config = dict(
    n_layer=23,
    d_model=64,
    n_head=4,
    n_kv_head=4,
    head_dim=32,
    d_mlp=192,
    vocab_size=2048,
    activation='geglu',
    norm='layernorm',
    norm_place='pre',
    norm_eps=1e-06,
    positions='rope',
    rope_base=10000.0,
    rope_fraction=1.0,
    qk_norm=False,
    attn_scale=0.177,
    bias='none',
    tie_embeddings=True,
    parallel_block=False,
    init='normal',
    init_std_qkv=0.08,
    init_std_o=0.08,
    init_std_up=0.08,
    init_std_down=0.0,
    optimizer='adamw',
    lr=0.00349,
    beta1=0.9,
    beta2=0.95,
    weight_decay=0.1,
    lr_head=0.00945,
    grad_clip=1.0,
    warmup_steps=308,
    schedule='wsd',
    decay_fraction=1.0,
    decay_shape='cos',
    final_lr_fraction=0.1,
    batch_tokens=[16384, 32768, 49152],
    seq_len=512,
    doc_mask=True,
    train_tokens=129700000,
    steps=4050,
    dataset='wikipedia_en',
)
Each number is 500 + 40 x the weight over its row's rms, rounded and kept within 0 to 999. Layers, rows and columns count from 0. Numbers have three digits each. The size before them is the row's rms in percent of the matrix's.

# layer 15 attention value, 128x64, rms 0.126, rows 36-95, columns 0-63
090:536464520431498548466400530517517473528478478573472497574507510531583552510500468549511505480497551458459481425453498521584500572503482521461489487486531451505520479508485576496478520428467561
091:456554461496534530496515526458470484486493517520533578440434477533445518527466444509513458482562392501469432544475524501556397536462505561550489508499470525480502476475575503470542458523471503
088:505486515462462478514547528478508467446533454494504461553554509543478498494545515513543517526473489465568481399460418524553447484469474513545453447537431507534441525494514529512506557537618529
095:469556452499492466594541522440468541547512568546509463498493482492503525463480492527481509517425420530485479539507530461495491428494550485461515512537466457471471560444525583482443475468572435
094:531541507500538477546414468542539563528459514514498428576489466469527544540466475480465525508520474511482472578497554542448554475577560504486530504451501446466557515563483498467421559515488511
095:572511463502440475450553530541488443474493498518536530399499537545423543459568421491544478500520520452479526450503494426467512572482459496550485536523467513535434518519508483541534510458454481
103:452469522478539512460462494479394488517503515422483585492520495424432487515517463536411512499468454588478554512477471530537510549490514478416509515494517541446528520531500461509473492582507486
100:574581513499553503531483375539506498494478489519507509481490518503557485427500486498492491549456541528467510438417462550495439552515514501574562474525454411548494478520519487458526484471485484
096:483517391502441437562455478547501516521553497546506547574526502427516520497506452492474523529502439470489493567557519459464511507508528474538492504482508466575454562519529448487483491397538472
090:510460518523537459503497509499551422552478507523529460512457470546488547500524521521542456522567555443516476452503565547513484487532472498503486415472464450558477470390511489519476492505395570
099:454506432500480494570490442532462538470476500491498509561477495520461549573594427476482573502540494436493549501520496527467422590456434453521497483457533488538513481540483438492496460474489495
101:463552541502614460540501500450473555463428524491524431512496464484514496514422502476415487530482503537477587577484495537521518481534511512478528442472446516477481532452518430497524485570520490
084:528500546487436497482506583498512483461548478607542414466467528498484500462395493506530556460495454526579528437522489463464461531506501487425494549503485475513450523464447495497554474458498489
087:533552506536539500566493452548472458530476545452508492521424463481465515466481553519492425551549573522435455559441495560492446461519469465548533443471485487474541485560509537450469437511483480
107:476537413496546470505554531519467449457492518472499496461478509562462481529594470490511548496551526417533564590549513513481502451495450388489540443490493491484521531493504476453475453512534494
093:465491466517496526485443477502469504372442508538456478540524488581492477546548440548514545480559440533518502543515546525519483484474451475538481485462526545481560485521502516440428529591532497
108:470523462469464472506525529609458429492547509458542547457448488517413516509532461422431497526544516420506588545497502510464479505534443442535512487490479513452460519534512544489454490477524494
101:518568488485591445531571484478506482522520514399548500439481505474505438432463488461495488560522524511552498485468413506425494467504550461492519558571504485448509474493512432486552516523513515
102:540508580516532533512410457514469570525447497500478532528525454456508552508472483502448460520479492584468450513458490487515455533498528592475448488488540595480485478554541473525446523527427486
095:469424581465461445523523532433516524573547492507465465459590477482470490508435551556435532554479428490538453528515426517518492482515573545474484496530489523493473497502534442501483538527499537
100:510533445487491480493465510561479499516551495549489528521447516515568506506519595490535530493458555481558608434523489465540515540469516550415475518508512464551477451401555527483512492490449516
096:526529463473511505506484488529587525513524513541618475474455476450539533513407561425468543508490465463487539544500549495426466525529589473440545517497520463514458512497503466508483426491503490
105:567555625512541487518468478512480491487442514484516426524501498487510470521485507457498432569507465509453498553486490512541524505570488547519482469488488533549499481498498366508485562581493521
099:558523550511445493570457502562443427502542495643459537554466523495472490484539451534584484498527491484506449437523504484518504515530486472452450528471540481515497499491480530481473491410503490
100:501510525511507515510503523466417503483490500491484521477554482528484533460419488510540452538473592564486548432441453486539451547496465575446469508516431511588480500534467502525532469504398511
111:463544517508461485523481459482491536581493494452496512497529498467557471479567477547448469516460470495431469499482509538524549416540453559496509451480464446555501511487512549468504612549597485
085:498463492446421501454424447478507523508476469519502540580513495526500554561561403520505567462455471497451413470512516508523457562467465545520513511467540481490486488573510508486488581467499521
095:545569487509624464537520520526507466451439520522540444479475510471567446438481561496489495520550532469522513544497496490452470459511545439486543506486496432478469504547470481427508429530556482
119:465403476506484491547522450485452487514522539475490414561466483445461576514456520515486457505455478560563597533543461496526498469512522561495452419497541526506526527483453449502462522520509544
125:470580551522510558475461483448482503544502480522424528519495508495502450496485552530476529510469436579510472490569498449584510531568444522588510456462454510468478536481514518419488506511527432
110:545490407490474501548482506513479466463506495516523513522495497481520500528497426467459513584515473459588492480500533552553493527466564449445464494516513488461560544529450403531484448421530570
106:502478457513478531493417461534530560503537528438432522454477490508514520461501410534490553408517442510501557566496569430550500516439516499483488525511521547470480585495497479497466548442489514
115:551547534522467536456465510494475506475520463462486506453551517530578478486581458495505557476541424519482448510494565502592485592504474514463471584506496476428499516494495511460438458468559502
120:522498465433449408557587512552484513510522492441443467464526484474559572420496453513500573491478522490491549538547486500541475414496544581441507481498479452511500516465484521535500503492526495
098:519514444472485427574487481509415555567516485524532451436460493426497558497491450531499551524480479510576525497542475488528520468491471543525511458506517527497457583531508457458531563468414483
117:526541497460484508524535453513526534520520455555458477523503487465520544531494488540488501549489576437464455504501473563541512430524505529464487464524461429614526513492468498493449403415470558
095:496406516504507496627545408480424501486551468510453503560572503498549527481476585484448478533451451465538479492469484507502504482542450521459462450498469517491529496458463476504462473518505465
112:514517602519507499476524511407518493496483497556544497554493495531402488554463597569540427499470568522477511512519409519483488482538468512521514451481469489572524490527471485501437500531491502
113:521474454534423513499468475452498513545479476581492512409463523450443533503513418447504502508470529593472625501575510476473514475488465494510498563513501516472499562523509527469540513486455502
111:485489473513419460515535555430547502486489471463492424530491546500559505519537386539472543512517517526516479534560522513517460478442489443429435536523496502515562542486464486487558458470460568
100:501468513515479476440481502458443543501540511402467478532470509462421538549478535526495503408493486512460526548529476437524484517523468524598472450463499584495490505524523543475521539601482470
146:524554469484530518523522441471531504548499467541459465503513494485487518507481535637504481514509553483482495511524470506512570439549495496459507462491475450563495540454415462494391455445479562
109:492440486519493564423528499412457513527526505468505484557472517430461539590511523467580454473513465495464557515508486514460558444488484542546454449522564518563548524478543533493508474529477550
103:573521513502436502480468528473510534519454440575483471445528532485490523528548448506505505474531543528472514500559513528480489442488464535464487571526454397563496577537488524483446514435430557
110:484454558491414456438525525454450486475506477471465458562488539469460514543530536502519493474516513579461515515533492478432465460500516551563485435468493507506540445515508594469531495615507487
119:503480517464548487503558479552437555492486511463575508528476473492493542478474554508484468480497535342513406539428439518492489474483513503504500446549542493558508518532544444538480484491527515
106:435531552471505497502555487475419516496498508499539516481523501463556532485521590454556531491427440517474461530452474484496413534545484555520479493505557526492490487469562507490583525551498400
111:412465536529420479486505527425536484483514520436574467514519497481520524520544447476493503541521429509506506554506509495469459527466428501460448420516502504494545483528522491456603455576456509
113:458454469508571599493552497511514474511511496515512544548466507526449468532474569522508443472491527467497591516465493531466537559441539436441523506491493479495552501477440438537442461445564527
109:519464536500426444493536510445481541512526506473483440575521494423509591482533493529500499502494505587486558550559472464503476457496504622509458435500461478522496502497451528492478492558446528
115:470424556525461481498567509408547512451530510454520431598476509480474599539532519519526499507475537576475549534494462502496454506440551501488474461499480475554516475538464534503550490547468513
120:525577521543457501571473496524530524487495460481484450465537486506554525485540438525473513552563514460500424530528492526637504463520499471480481466484390504453499481508468515448485421507494500
100:492441412510515431575595476545480500494529503508501409498471482488474528439468491459508486468454503545536618458504504510436521483519552522490474490481542517520513548442483462538523570480505515
097:554546480509477473566489445446565477507488509516442455516476522478569534506533460540466525544500518590520519513510530521524494478431581503422458511553500445520509509463431473524499570453464573
108:492471520509562559488556530549458523476499527362539531546491513538505473516492530537542495485544493392493436523400505482487539487472486431500500464513526567516517477507522462503481475483573515
132:481479527490487444468502565560476487439479543529549483427415446485420539464496494450546490462503591452512506505485471527464440465482535502513538468494515497478511459592511548490532490598509514
106:511483550486428527501506493502570443507512489471460446523466533497596476474528434533556570484531433575511466565515528483512500505421537524500498502504551463582523512423467489485480496450501563
119:496383449496441495532515523495451560525517491422433535490477502459463577522456482517436537465491480520493572529502500505454517456472464517438477436513527489587550552507518532544517511534496546
096:487462466480523560463509534558509494502508526523489506503456545551460449518524454513524431405523507473480523497471530521429540519445580456523530556536516475556549548446455446511437526421532545
109:505495492437493415504582530556463539456486495505549473486511498490469527448514490511544553494534573380484501542473438497481466388543526519518549485528528472534471516523516518521487579459489498
# layer 15 attention output (transposed), 128x64, rms 0.132, rows 36-95, columns 0-63
085:502529439523563472511516518563487509503434446523468498519521562478485525544454501499529498535497429481469484464456498531510459532444472560456502537413569473540487552557571548435568459470501449
085:477517486444497454478470553496576575538525508504469486548619521552431499492533482475513515549469504451550471493426561473551469552497491460506506417536520434482518507458473460520488495494566522
098:522487542449482524545578523513505495510443387394497537484446465515494521534523453482474487504394470530487549507528469567422499512553527516490473551460480463486461532499499546569510523515502499
101:418551500449467474528558552504519479587572576564546501451457479533516496481485470556518513434459576502492498499462552508464470489523477415502479487554459460473511498485567445501515477500454492
097:497516507504512493527499486550495444502519560585499508504496501462532536479473456489479436477631504522488451447521593518496447489472446499514573438513492519493461482544536449448588437493479488
098:490480478516437514491541544425578516478480411495513459523476404548516529492529506470527581502431493472530539532507475478562533457413486476502506501485489479501520579459511551509438530492561546
101:422595539503565489447422473484486450501565530477493428557493547498492445565469542500514467528489521473500487467490449471457512593519468514541578472463474560467505498510467479503437482487501526
102:541501508491494542570487556509462488468497466504525419503503393532513478503538485484409491529534536496488522454482504553491415475496472471500495549481605447462519567557435545486464497474503450
098:446537506479449514590521527543554446502561474547523530485499518549525538516552555485547535494525472528454441490483552528522547406473456425448530485496473533474435519471493440492545465462445493
091:569454456530543453499545516510537549477442475545518502506576449465405476457440449520497502534491470520519466488481531487486491418472500513477514478553424474480569483555472552491598529483527486
094:558523445516492508555520471557596512462524394469443462555555552504528513539509564446534467508529510549499469436531537513478447510425514503518534521489422520498486536452481490471457541478475495
093:482475534470510478490431493548430491533558555508567476466549408483536440501444483483424429470529542498528516522514569517421457560543458517515548513559462506489514448486478501520517497490466556
089:502463454457474527516504552503514532494502485513510496468400485486512592495499486553574461495486536508512527582516469427551534490489530499464431551441469448494497547474580517508543465405526545
090:516496515531558442536462543495480499486513547502474448572482474523454452430492474523419507509571502552514512429489548588473432451483459449532535442549519498475542434528438540473480511521491480
100:536517436505420466536516489509547496523523472393437549463535484486496497493426491507502487491525505554573544490495504505464486480512581434514581514567416521476544494476526472502444560532523522
086:541482452519492419523466435573567468518498452434455531524503589467475516505474450476526488485552505483542471466527532546525487616466489501536562451532477450479476466511482424528482471511501468
111:493561494519493500528502517480536472483549468463446526541442454542470453524478542513498542470480472552539545525495508466505467461469514440514589411456410541498523557434432479433516554498546528
108:496481549504494581489515555429456475522529508456502463470506412464546525523517516505410446555515573538519516489513479473460482450613544473485494507491537521514587494487472514511440518504559544
098:481496562504584514463423485525477475509478499592532392568506523520507480456491492423483497485551497493492467514493542508498485583489395536507521427507545518523464452542484513497507464536449488
100:482524597428470558499520469503448453518493504573561524482479550474460523497512517515494470502416488529448514518494531462421587502583542509472513461472435513476481432530558505534530457507531506
094:585521493508556506518490540505485469515481466501503504453591512491523555479430559538539566449469518512501485590430448476527499485524545552474467558436511496550524532523501519455514511446410457
089:476470524503518567540483527493504514503556562578527502501482414498514565463453503526526426517523518508498517544469535423487463448473550503491494510525502532510495529479478417404578440418483526
099:499451561428509522479419515500477469476464493537537502493503430460468542501473485427402509433572494538531509515515551530458499546511433527523547474536526478471511455549472559563559504515511554
093:516476418468510477555522533520568474487471469488454511502437583479511591499532509507524578473533494522477474505465503505562526492446462449422494483419526448476519523549594555498487521485471532
089:532465482484554478488470518482487527491487469546539398555523387545532427504519532481482582505413530523524517511509459519509499536543425531504482536450528496494491457481530611501477494481514537
108:420557553528504476489531506527459419486466514520503506467521507539511426536577480554434492429458459504492493424458524550460510488509434509522526550540506454462476496548457467516544571560514460
083:480556481541506525476565490543527513481475399493469457545509595518494528565524506482549447513494422447471431457500528526509480512400467541536537506462509466503429524520536445474524453491486475
098:536443499496457455551479552466467487532514537459530515471471425463528557467457450518428412512602549538555560492467527513469455477553513464481505555535546512468569479477514525457478486509470510
120:565462441554460495518526496529533470537484447530525526483496485469488554529543468557501535446520471454481556557476477537552511515444482449508392509463581512537557528498527482427435480539474449
131:495496574507484455543428501528488459528473491500428564459502529466451522486460416499530489477503465520552455484537475558454525518541450571494460538555569494453477475486494534542418497554424492
107:577480463490543458522588504468523552534506558465501539539461429565470509528528503563501506487508541470457510461475440505446432470538491463554505460387454526508531503487547503466492448492542529
108:501487487475516437500477505528555520530497487557489463499491432476473562494509523520517523459555578482487431403468519527549569511593505482508523507522560573551518497510462466471423420474539491
115:475509558461531473515466476480480529532559507537509509513476444557459511500515497528538479513514613460495418480526448520460527489610436506534560453488528546487450467471519547530427461479458547
121:518521487546483455474488462518537524533480489510580473487484447526493504486560512479494479505548506471427430577498516481528465554460513500506481491531514477535532527563415474446441486381459593
097:513452485505531402494514489539523546507460551488478505536432449366518513458501486528511476490521469494421485514527546505573471556515478525513457462467569504532567539580486516462467497486522534
113:532524485530468445537578510483507518476477591366555523471437524526533493470582521454494434499568487502505492574510485488512464488502567451471467437537505455519481499536467511540479515505514516
091:530528511530457476463467524501373452516487474529537575484457516529460476525531439516452591456535507505488549571477436555485470473513476509520438492445540439563513542472540508514489489487455521
114:533481481516449537507545508532490480460501481433484511497474597495519420490512449454485494524457447510564555558519521506514509544425520487460421526526536470476496453466531490570546569574472433
114:482445474533572451568518479525572563488530537455463478558506458478575529461439540544524533520491519550522481474497558504574506495486486549474459470456591472521501488547516518473432438476512460
115:566528482527565478518565444507528505509517512505529508476400495583526534537482559469519483517437569451499426514494457478521467487490476491561459447508535450515474521536463476422440439478545534
108:468512478495481562495436534550532449543499456589501490452511539454443469476475442500527527519487522480485484553547529526572580512471439496470402544535605510474515529499489456513494464545489475
144:568494489529438401517573526464538508479461517427521558488434551534504532471563500419481458489529433511522491548465498567545489506480548486461491465561533474505510449515498471558464547536511486
107:482527415475489601581501516487511473545502493493517484453485511494513581465441494507504470442514496509509549550467491515575532503472472431469426472520578518519462542520585468475488471562490447
113:491520510519524432554577476493560572466558562415511496539437483490561500434483543451502462569479538512522453503521527502539422520506531497494476407516560497503467449513467496510466463462507476
115:478550501552521607495468468503534442517559462523507474424543527502481501497462466475512508539459519475505507614501527496535485523451449472444411528567582464495475532507519496484477453493439473
124:482521429441429540451509560492476524480474537475584473469441482469528462492543454517507456483551521487439550513534465447549538526470580441498488512503445524558513511510495515528610518528492538
101:437517515527478587500441488544380495550485463542501464485502470436531508474485437530481485484508539475498540582512496440467586520504488550536508498508501504536499525533529577513529499516424572
103:521499437490571598511506501538426474515565482520505494445515463492527500546434507489495471487492568412493488538539442456499533482509405482554474501493548475526491520491570513419475444463507477
104:540512439488446471509533522476481506534500455504526518505530535602497524522537519483496498465474441546539550399413492547482512497461544440495475550431459523520489493471559489526568530558526421
116:537495480527481507491509466516533504537550464485535506449494494486466490477509477472477495519527503430510483622529500508591483517462424489488400488569612482518513529515493509470418451460447468
116:533537434552482566497543438557485456519558441501523470470506562520491426539524527440501505512494493464527533583506469476547524479409460461480417531502549509513474577505536489453486449501512470
118:601464538484533451500462500507502485475498538490524602469491551520498430505562508443510484549564530470453391547575471504484479492541469516511505457464504479479485495475496533537418496507505572
091:472466523536481467475558506523495496548477470554515515558525447501537566497554531547492572461463409515457572526407511519522472521414515488507489496458506509572486522546476427431528482459522500
094:616503479580527450515578425445567505464495501462440471521464489517492543522530537464456524530512489476507490508467450477514476477509514494540534444497502498546492546497457500466393454426538514
112:482539476419437560449430537478478453513480479573562497446489527567476538546498510466541477448505515509475506455518417497508546512494528441487508532501421518543523524483507457515590536570494525
138:454440439509532572468515480521560488502534515482539448485552503441565396506501466499521489553503470495445514492524588411514494524415503429448499520479443504513522466485539504504553513456516498
101:544592531499520489510530442500535481516505506513481467474466436534477578548529578462525436482484540461532452505426456490497522536548492464531531460574491514524483512501451522449368494495508487
119:488515424559494515532501518501564493519503506520580438489472430499477531482467515507507508475532553489457486530469503534541496525478533486519404483503613490570519580520491419432503475430521468
094:456514508447467444539573523476549505502497486483484476501500500556486536547512555513535476484424478518540548387431557507536465498498588423485523488474438556531486489504523485514531503551571451
108:482520484468458491447509462517498546494497527476574422474465481455562499473495498515489415518525489499454483557508535442548493543441603462436502512543446508498546494556440458523544507448487577
# layer 15 attention query, 128x64, rms 0.14, rows 64-110, columns 0-63
074:557506476513535518469426522409444508490513514503553538459534470440481453458538466521453479432553466457473510483487455502494497521512404532498504476473482477513499439522456595577492522489490588
086:565408447474526454598514448513506553469501460478582493473531516472447531528517565474466470490473462477484479519508512570493502488410457525440431489530499510530541501512499537475462504428446515
084:449544503510484533451542590536444486500476464494494438523445592496460524526529543511544476509430515463508514515484440556512508472532514414476433456464513512527446522490506438537525514598480466
088:498494492442509466493516496501449522482508499494577465520500518484460534467585560447469515475423486545508484535491445534497494465474529496435472456475466652534523510517508581530499540530562541
060:519440542472468476482476513463427455534439491567476441494517549542517527496543514540464497501533514494490425552459479471480545451492508529474441518486459466567529551505496394515473605536464526
096:412532521511547429448499505529566429503510505501430441502477551531531530504456519534556537595529521466515517514468539510462494434496525567494467468520509498518464509494539493487418419525466440
083:480485475474428396538471583530580418521459501466549474475490479477463482486433472479549509511557479523564466527506505505524520485438552486438518515573514504480493454532481467571498523497481438
123:431487451366443571490456583489474493469483520533486518487440513472488553498502494478492519459525525532494539453528536555463561528586476467450559496520540441509459482455534522475532503491480510
116:506555471459502498427513531530542500461442433514460444470454493518498506522555513527518576561562491515527557515484479539490526421459547474504512517572519468524416479412512515514509517572489434
127:528485519475473461540505513518474485466472465510579508488456501473483521532515467402515523444518473497472481517413489549566462529447501477473440530603514549521546428570528484522506572549443490
141:444494506492498519583506520502540417517501602451508552530561599517475528449470496473471513448484536534545500475505551531491480553500490508498441457460542488443494479588503521548423490518466509
143:572514531512505516476448493552518529532509476603526490493484456517496419490507464527489522510504520509479458466592455434440523499548504482465536510541448472539575530547431446462497511440575535
155:508482523450443527467438527487507495480432511458515532450501543543465531451453487482529474468535438506567553486533533501515569557480561428424501540559474504415518489541422483541466540507496523
150:452561492510557484556491408449564486469480522566542504445525528507522571537455536485563549515448552474480461468464472539552498464453467501554471554431561500543505509487503488452528461475454488
151:468482431553559494511525482517473479509507492405509551597478487479613465480459536527531518518424538522467540491512469478531506514528562525479494481512435529379499509514510481516536479548513469
163:502447522555484495483476521479437579466552477485507462492524496476425557532539441521531439535536371443546488543497520525563476502469541496456461517490562444462491502533523464500436536517520484
072:428458538527485480522515474556576495497541542549498462495501492537465461499599471468513461466522538549537524495497513508435455427436552527540493543533459597470493473486512510491560467576507454
084:527528464484529550517449521456519494525530483502501514517546525470472485471574499479480494441551532594524516502578494493469544529526483390484469533532430482448601548495507576515442487456511469
070:427503570507482446469538522505483503513463443529540473522457479471419523583456507508571470502445552495470488573495406514536565493556503466494479474486505556492422513544496471521475532562462507
076:504514512448464518503573457517510478512457439562453483516461553608492542473521592491554516557530495564484485497492433493488491432543519490534498474520518535519466537446463416476489461530446547
095:428508539568519536460498514516606497530490500541371532505469466530513450500488457554581527544515537518461476467530541490462493503582528540527477498525489471503440523458456461506495433506486485
080:438525562511518526570524483480500482434554502499500539555559530502495568417457587454454498470455566518541478472475499521493511548510473510482567439468496566440511484545541535458444490471525529
083:454486468484577485534473517438451554473544549497563518442487558444507579482463581474440475442532505492546481500547462523509531530447474502508533431501489496435488470558567504485441526464504536
098:505515468536478476495485536487519441531469429517463515511435487522511506541559469561552546530522506462449515583430513581493476508502510461485444573536577488453530530484427498520489491575433457
130:493535504508559523494523513480552538421550483500435503452469524490501551480495574482448403477476534542467423468593498490507519516506437521479577458485489484486505546527520525408498500460527562
122:474439494510425479497469535539446441509475471482551498503459414488517489517481490478487529477572516479464549542405542568458521494446505484500521546554556530478476452515589450536530519505471425
133:533481567474442485545553481491429484522512516482501485486538465477489487489513479460412457456577455504532461524500459491478478489485432502500517485485426564557509468502581521634534541527518521
114:525545545445488466481441534513590458540381507522537513482506471581482445505462517504506550458538523522489530519452594521504503497509519426529484564526492552545534473483437515502460530455477513
153:506503540501477490533461476518533421533483537548577513544540548531468479474430511418592512501456509520487453445550479480536501543545492492458425509522497488501593505519455456504428503433497538
130:508533538505520515489527448554502460468455508489560572457488427497543491526497520458491528456480469514455428458464519426509484536451489518522524534623508540527542502436518495417480567434499494
156:517486461441476474540512528532507509475503478511498508481452575444475473471520433437480570548478514524539481455573424493465533498515492595447511506549524417513459469521551453565525553514452465
121:498442428512511543452499556565558539462491448483561535510467499449552467503492484495502545509475534513456570522492534537568487498462572495472492508541555449508423488539547469498550511542489397
079:499528406588406543468556538488530452524431507430511509536510500508516468443487484504539503543486513492524475530496522504469451527525528554483449511520493420503444528500492404515453495448567528
085:464527530472536536454498523575481465472559486576394452469461480513490517554540534497537466589488519553445542480508482536465533452477492536568513473463473589504462493483513521501484466563524453
104:533467521487480415485535508557527451575455466507481463538463497531506453520536482519588493605468464531454556523437551474456454471511516495509423509547508536538513538509466513539488453569462483
081:541485512545484472524529501480519480545530533515539475523508476611472510511577468516541498528426488456441516524456518463448423563497497536489438486482542538523540605505453495442518461452508562
106:433517492437525559543437528502492518439514527489532522478506559431494514472439521474459498453530484553567467477528483584547575544466496544439557499541491487440456438495579502528486513496502472
112:538500524523490511420544472473566487556446457534481454552498439550535435516559539532532487551461497489428517530507501440478414476545533457542471514543482568525575532494446512474505449519512477
098:540520453568496533535533465467517524585555471484466456566528470542492487489550524545530445580474527487509538500438524478498465431472427482507504516433538528506494575450492530468570426489520523
071:487440456410495472516452508550523507418464478523490467464474541466466538453484509460468507509520484564573495405509499560501593483504540477477546515516462454476436453555500508555518558499465470
122:558482507490514453452534504537521477584435430551487442507466451567500421550500481537522507569494462510467546537510519474518444467498547453552475514565523537528550517460440508536549492555491448
080:484484484471511552534521504584558503486541582511524524554523535485488571435434436450461522478474572553482448478480491547507507483432438528499485485467459451545544478496495532508446528428488563
094:553494472488476506553565492393473494542532495499480492494502459463422495505518467486500493516516524544540516505486449486529510424392484456511581563443564531526546502464483519503570560522446520
089:543519476507521502397417559508453614493525482483425498483525512463489496490483530492522453456501513438520480549447550448521532532482511527536582533461536490536417512553457483480533521500507466
078:452542519542466466496472506510560499497558459538492494485559410573482540505583569567532498486419539466506458417515538492490486583513490465495554468534477521500472527469508471448466444506530521
077:481524475499486472495550487528570504473481472488514550498435488539514460486535495501513485502494513430519543458558533526439596497531473515401503552601492520441557533477496475552466415433525501
092:480502545528551579457508517541539557512529538525446436474482484542480500449555510490488498487420595556530525514490478523497443493515536544506436502435525498551481491480497549456439391525467492
# layer 15 attention key, 128x64, rms 0.139, rows 64-110, columns 0-63
068:466480571499591485523508441497549450473513559507502478540487486500517526504493526482515568501460535504612524518513496450550473527566513466507451498522553462435508444507562420508433429487464505
075:447522472523546529470448489517474459423551450495438501509424527483477571450563548514498543528519465493571531476453508461502535544512415514552548460548566510455526515496439493488457532492537549
078:504566497512567526508463483512534577453495558425495505506434498428540518457498559432484479532524463588476481496544503465489452500437528485588541405476485480483564520504492488484501462504488542
099:552510522513525525560479428502443533496516572509513587476476490444563513466439486525492464479553444434488521497513517483496523499540441508497515473473532508528624462470494485560554581463487538
077:617459410510500518519536441505545544521518498494559528515481473459483484475519457447467463472402548459456519491521448504514466518472548549515474531463452511516528510493445568506583517498552531
086:475539466521482466455532544558451486496477471503445460494511539533488525493456497523533512533550446488585500551451616512572510483443525452507433536553538437517432492461518437550471510489491479
084:508517439502457474475535465585470529460502420526552517534535412511534527448492474496549512582536457491534523509450588472492458524482468442537530507459558491481479536455488550465567463515452491
080:493477522538520529469568513486499520503479599461466483500474526472512476420541467521515517556445544569464471479613453481459497553559480585499531455460492477492539493509483496478435440558473508
112:496506438508504458502499537545466486491488452527470532531505458481496512535460497515522569558501438472606560558417601517562472494469515451505489520492584485477529483469482535521485513524443419
098:567572473528510428543485462535480462484519457551540508470438533442543522544490522469375454498520487477444469507525489527542525540453462519546474477545424547480545517555554498523529496477469519
129:428507545411494460571490489452523530549490515472535496444554586522459511488486492490570554443489527484502462505499462613514498462527577511490409494468546482491489450534460498503480462505488499
136:591527490435531503452501558500457529497508534579467474511509488519502460533526495486529463522502458486437490482497527375472518581529501516525487497529495498476610562488482454463510504479577562
139:525499479487462454516474463435506550496432551521548490488500546533415514500458477498537420466489425530590522487498526553568529493503575502448441517594495484477507439480511517490516536509443526
144:422538483499529476537466479511533433453538472551500510483510515529500554571474524514473544496481550487411492532487453573513487545476437485555511484427495556582525491451514465489490462491395474
144:487478480553503452482516454525584491519510474488537524552510474489528452508490485536597567497492499519469548463549468415503495434575604493475475518561483510487447441460472511497481497460577469
153:519493490642485514533504454463504551454485481504478494440438530480495494498522457505483385536530511423509475512483510570514504501441467503510544565504511426491474519545548455502570492509478456
077:515554507463515527521507412454483503490488496502474530467533516466524479509511506520584496480556445437491465546513525445482525488563425407440525542515577479540533517521481411529484447513549566
087:497531500514532508473467557485527418466558511527495496493402462503510526511523380521513519570499504466505576415452512532495571489588512496500436516495480547489451462501505431497472541513511485
065:564519492578459528547457480448463470477501527531485575486549481461584538497467437478471514519515468478499565472480529507472490582555480541535443536486537479539560513469581514459453568459481504
077:603469493535483483448461512462512576498549578471509559440478431447505493553492505492526479528547505501459540470514488519529493484423529447536539521509466508573560463469475561546582485510521501
101:420498554534434502435507546468549428513512475496441372489528499525498430530499478511538521560525534523514506539517502530484479500498536458477459489534506474507422531544564471475508427562477475
079:533526461455506518532452460549430504517505557495490603519472502513454559520461484517460478493479501433475516527451440544570543481554524530500481517463496490531568436453431464497428562527541469
101:535484406514522509555479435475483508501548532504521615524490450442481555510524431498497507472484461430425577487504425510555534524481525519486479530463508508476520470468431523521442490514542545
138:420449498471515528463497585468465442429482509502477403487455574508498533522473510492500511518513508565549467475529567589485526481553531511433546472565529463465457506471550512515486507466493454
110:501459479481536551532482459483479483446535555550544494525469479493518537527547516452389478423415478525491527502550471606490494553490511483492559465478486529470547450475519512519435586502499488
130:502481506515514487485499474482498359519422434439514517518463459435520507541456480509475540508552458504450508509495526542542535535487462487452477525601486496444515505567553495564454518508493435
142:577519499439439499480543517469480492548445550421481565479455526463510488432505465508493515492582538480526543523499460468502532461461435527491487499500465470504456509580500531599563537536466550
106:490533521416502456549464542501474509526531498519524510530556417542475532509421531449554492463520442523525489527442584492538475556485508456503391456493518572496568516476475539460492497484486544
143:519537535441508433542456543501470496560490553544533523490532509523444492476431464458544494483504485463467481501506496513525522552562513541508356505557485520502548517544474430446492486480416531
125:508483550512489460515500435551492408499434511510534551522488435472475521592470495466453466475506523576423469486534502467515489555465494513473531492567415510485562547552521474455445481498549524
138:547463507414492535489465565559479513442472530516444519501442592469480473511517452488445570488560496484505483495528475496501561540534511560485490494584487412526494468517553507552475552502536441
116:515456478517497565495500514537583429437508432493491476542468510468536496507501487488477523509523508526471475505565554507572510514488522445454520494580470483464511469506588481514430442492552380
076:576476535522458492440549562412487514488469531523527537502536515476454525546553531512555524471479508565520482468471466517500506480478425431486488480501496511504569512580473518468520571565408453
085:536491479471529459482426484515503536456420518478488531548516438555556503516542540487552509506427447490483487487531509418529564500521541444438511538491527533418483510450492589566526514497548470
084:424596496486461534504414554465493463506515481506487488417511501474606462460465444491517472484481483520502499494493508490501553536465492537579503544427527536559459510475533457449519494467445442
089:468552505502476541491487529438532467498506505503559508490548567478472409499478523474436509470537552452467440439532436546481546488526530487505558501486414488528479447577569465506462551502528566
092:563395565477478518526543506470488436500444529520532481560508472551441521523564518467458488478484573479444515536525511509455479427523439527445482477521487522484579537517513509554537480570474535
098:486540462520470459533483488616513530491516522489402453487526459529531556473542453512583471488493467482446543521476587466530469551470547496533481520492547526510483556453507544509500418496450458
099:485484480527530508529531565491549541449495515486487536535497481440464544487459556531469508545471541584571521506440512502439465457514479425488405433443499534523512526530497523510509466608539478
101:450493529514524549516473467372522472432504491514539530474516546513532427498514546491472501501595509469484413450514467490490539498536486532487596471458507492422496442508563518484534509478515544
069:495480467423457446564524487601433498488489460498432473469526425500482547523478462507488490498476470429488549525465601536520502484474498508528536488528549476508476529461492591507506426519463452
087:491546550554507559566464526454545518471575517522605527478448543566506467453504549555482530511499483493475449499520417490485467528517440502535448421508452486493523500561491474452492495482544551
092:567501511480505441522543530438490530490475463489473493508495478452453516513502556492485531505500518484632503515522489539432409442539505435543470444468516499512492492547459555590530495573470529
098:398506453370548516531490479485517513482585476529473476518500404469522519523508502497498508557504475505488508526529521530526522448520470555482528465447519426544504566469480501524456430530509437
083:464502587515452518469447520493475518536475522562473393487497445588501529555558468535468438474547505481427448544500514513456547533448517533472484489433520529459466516519514504474472449486494436
080:525440549561492485488507482455489493462522512506490439503595491468540517549544538470522513430498507502451429459505546458491551540515566527506549504539486523434490396452583549459493468497541496
093:511622522473519491505478524469528525425526500497478607457486423482483500492450504493483469535507509510464506538455496558485484478434480519498514452525513577534486574513443497405569489506451501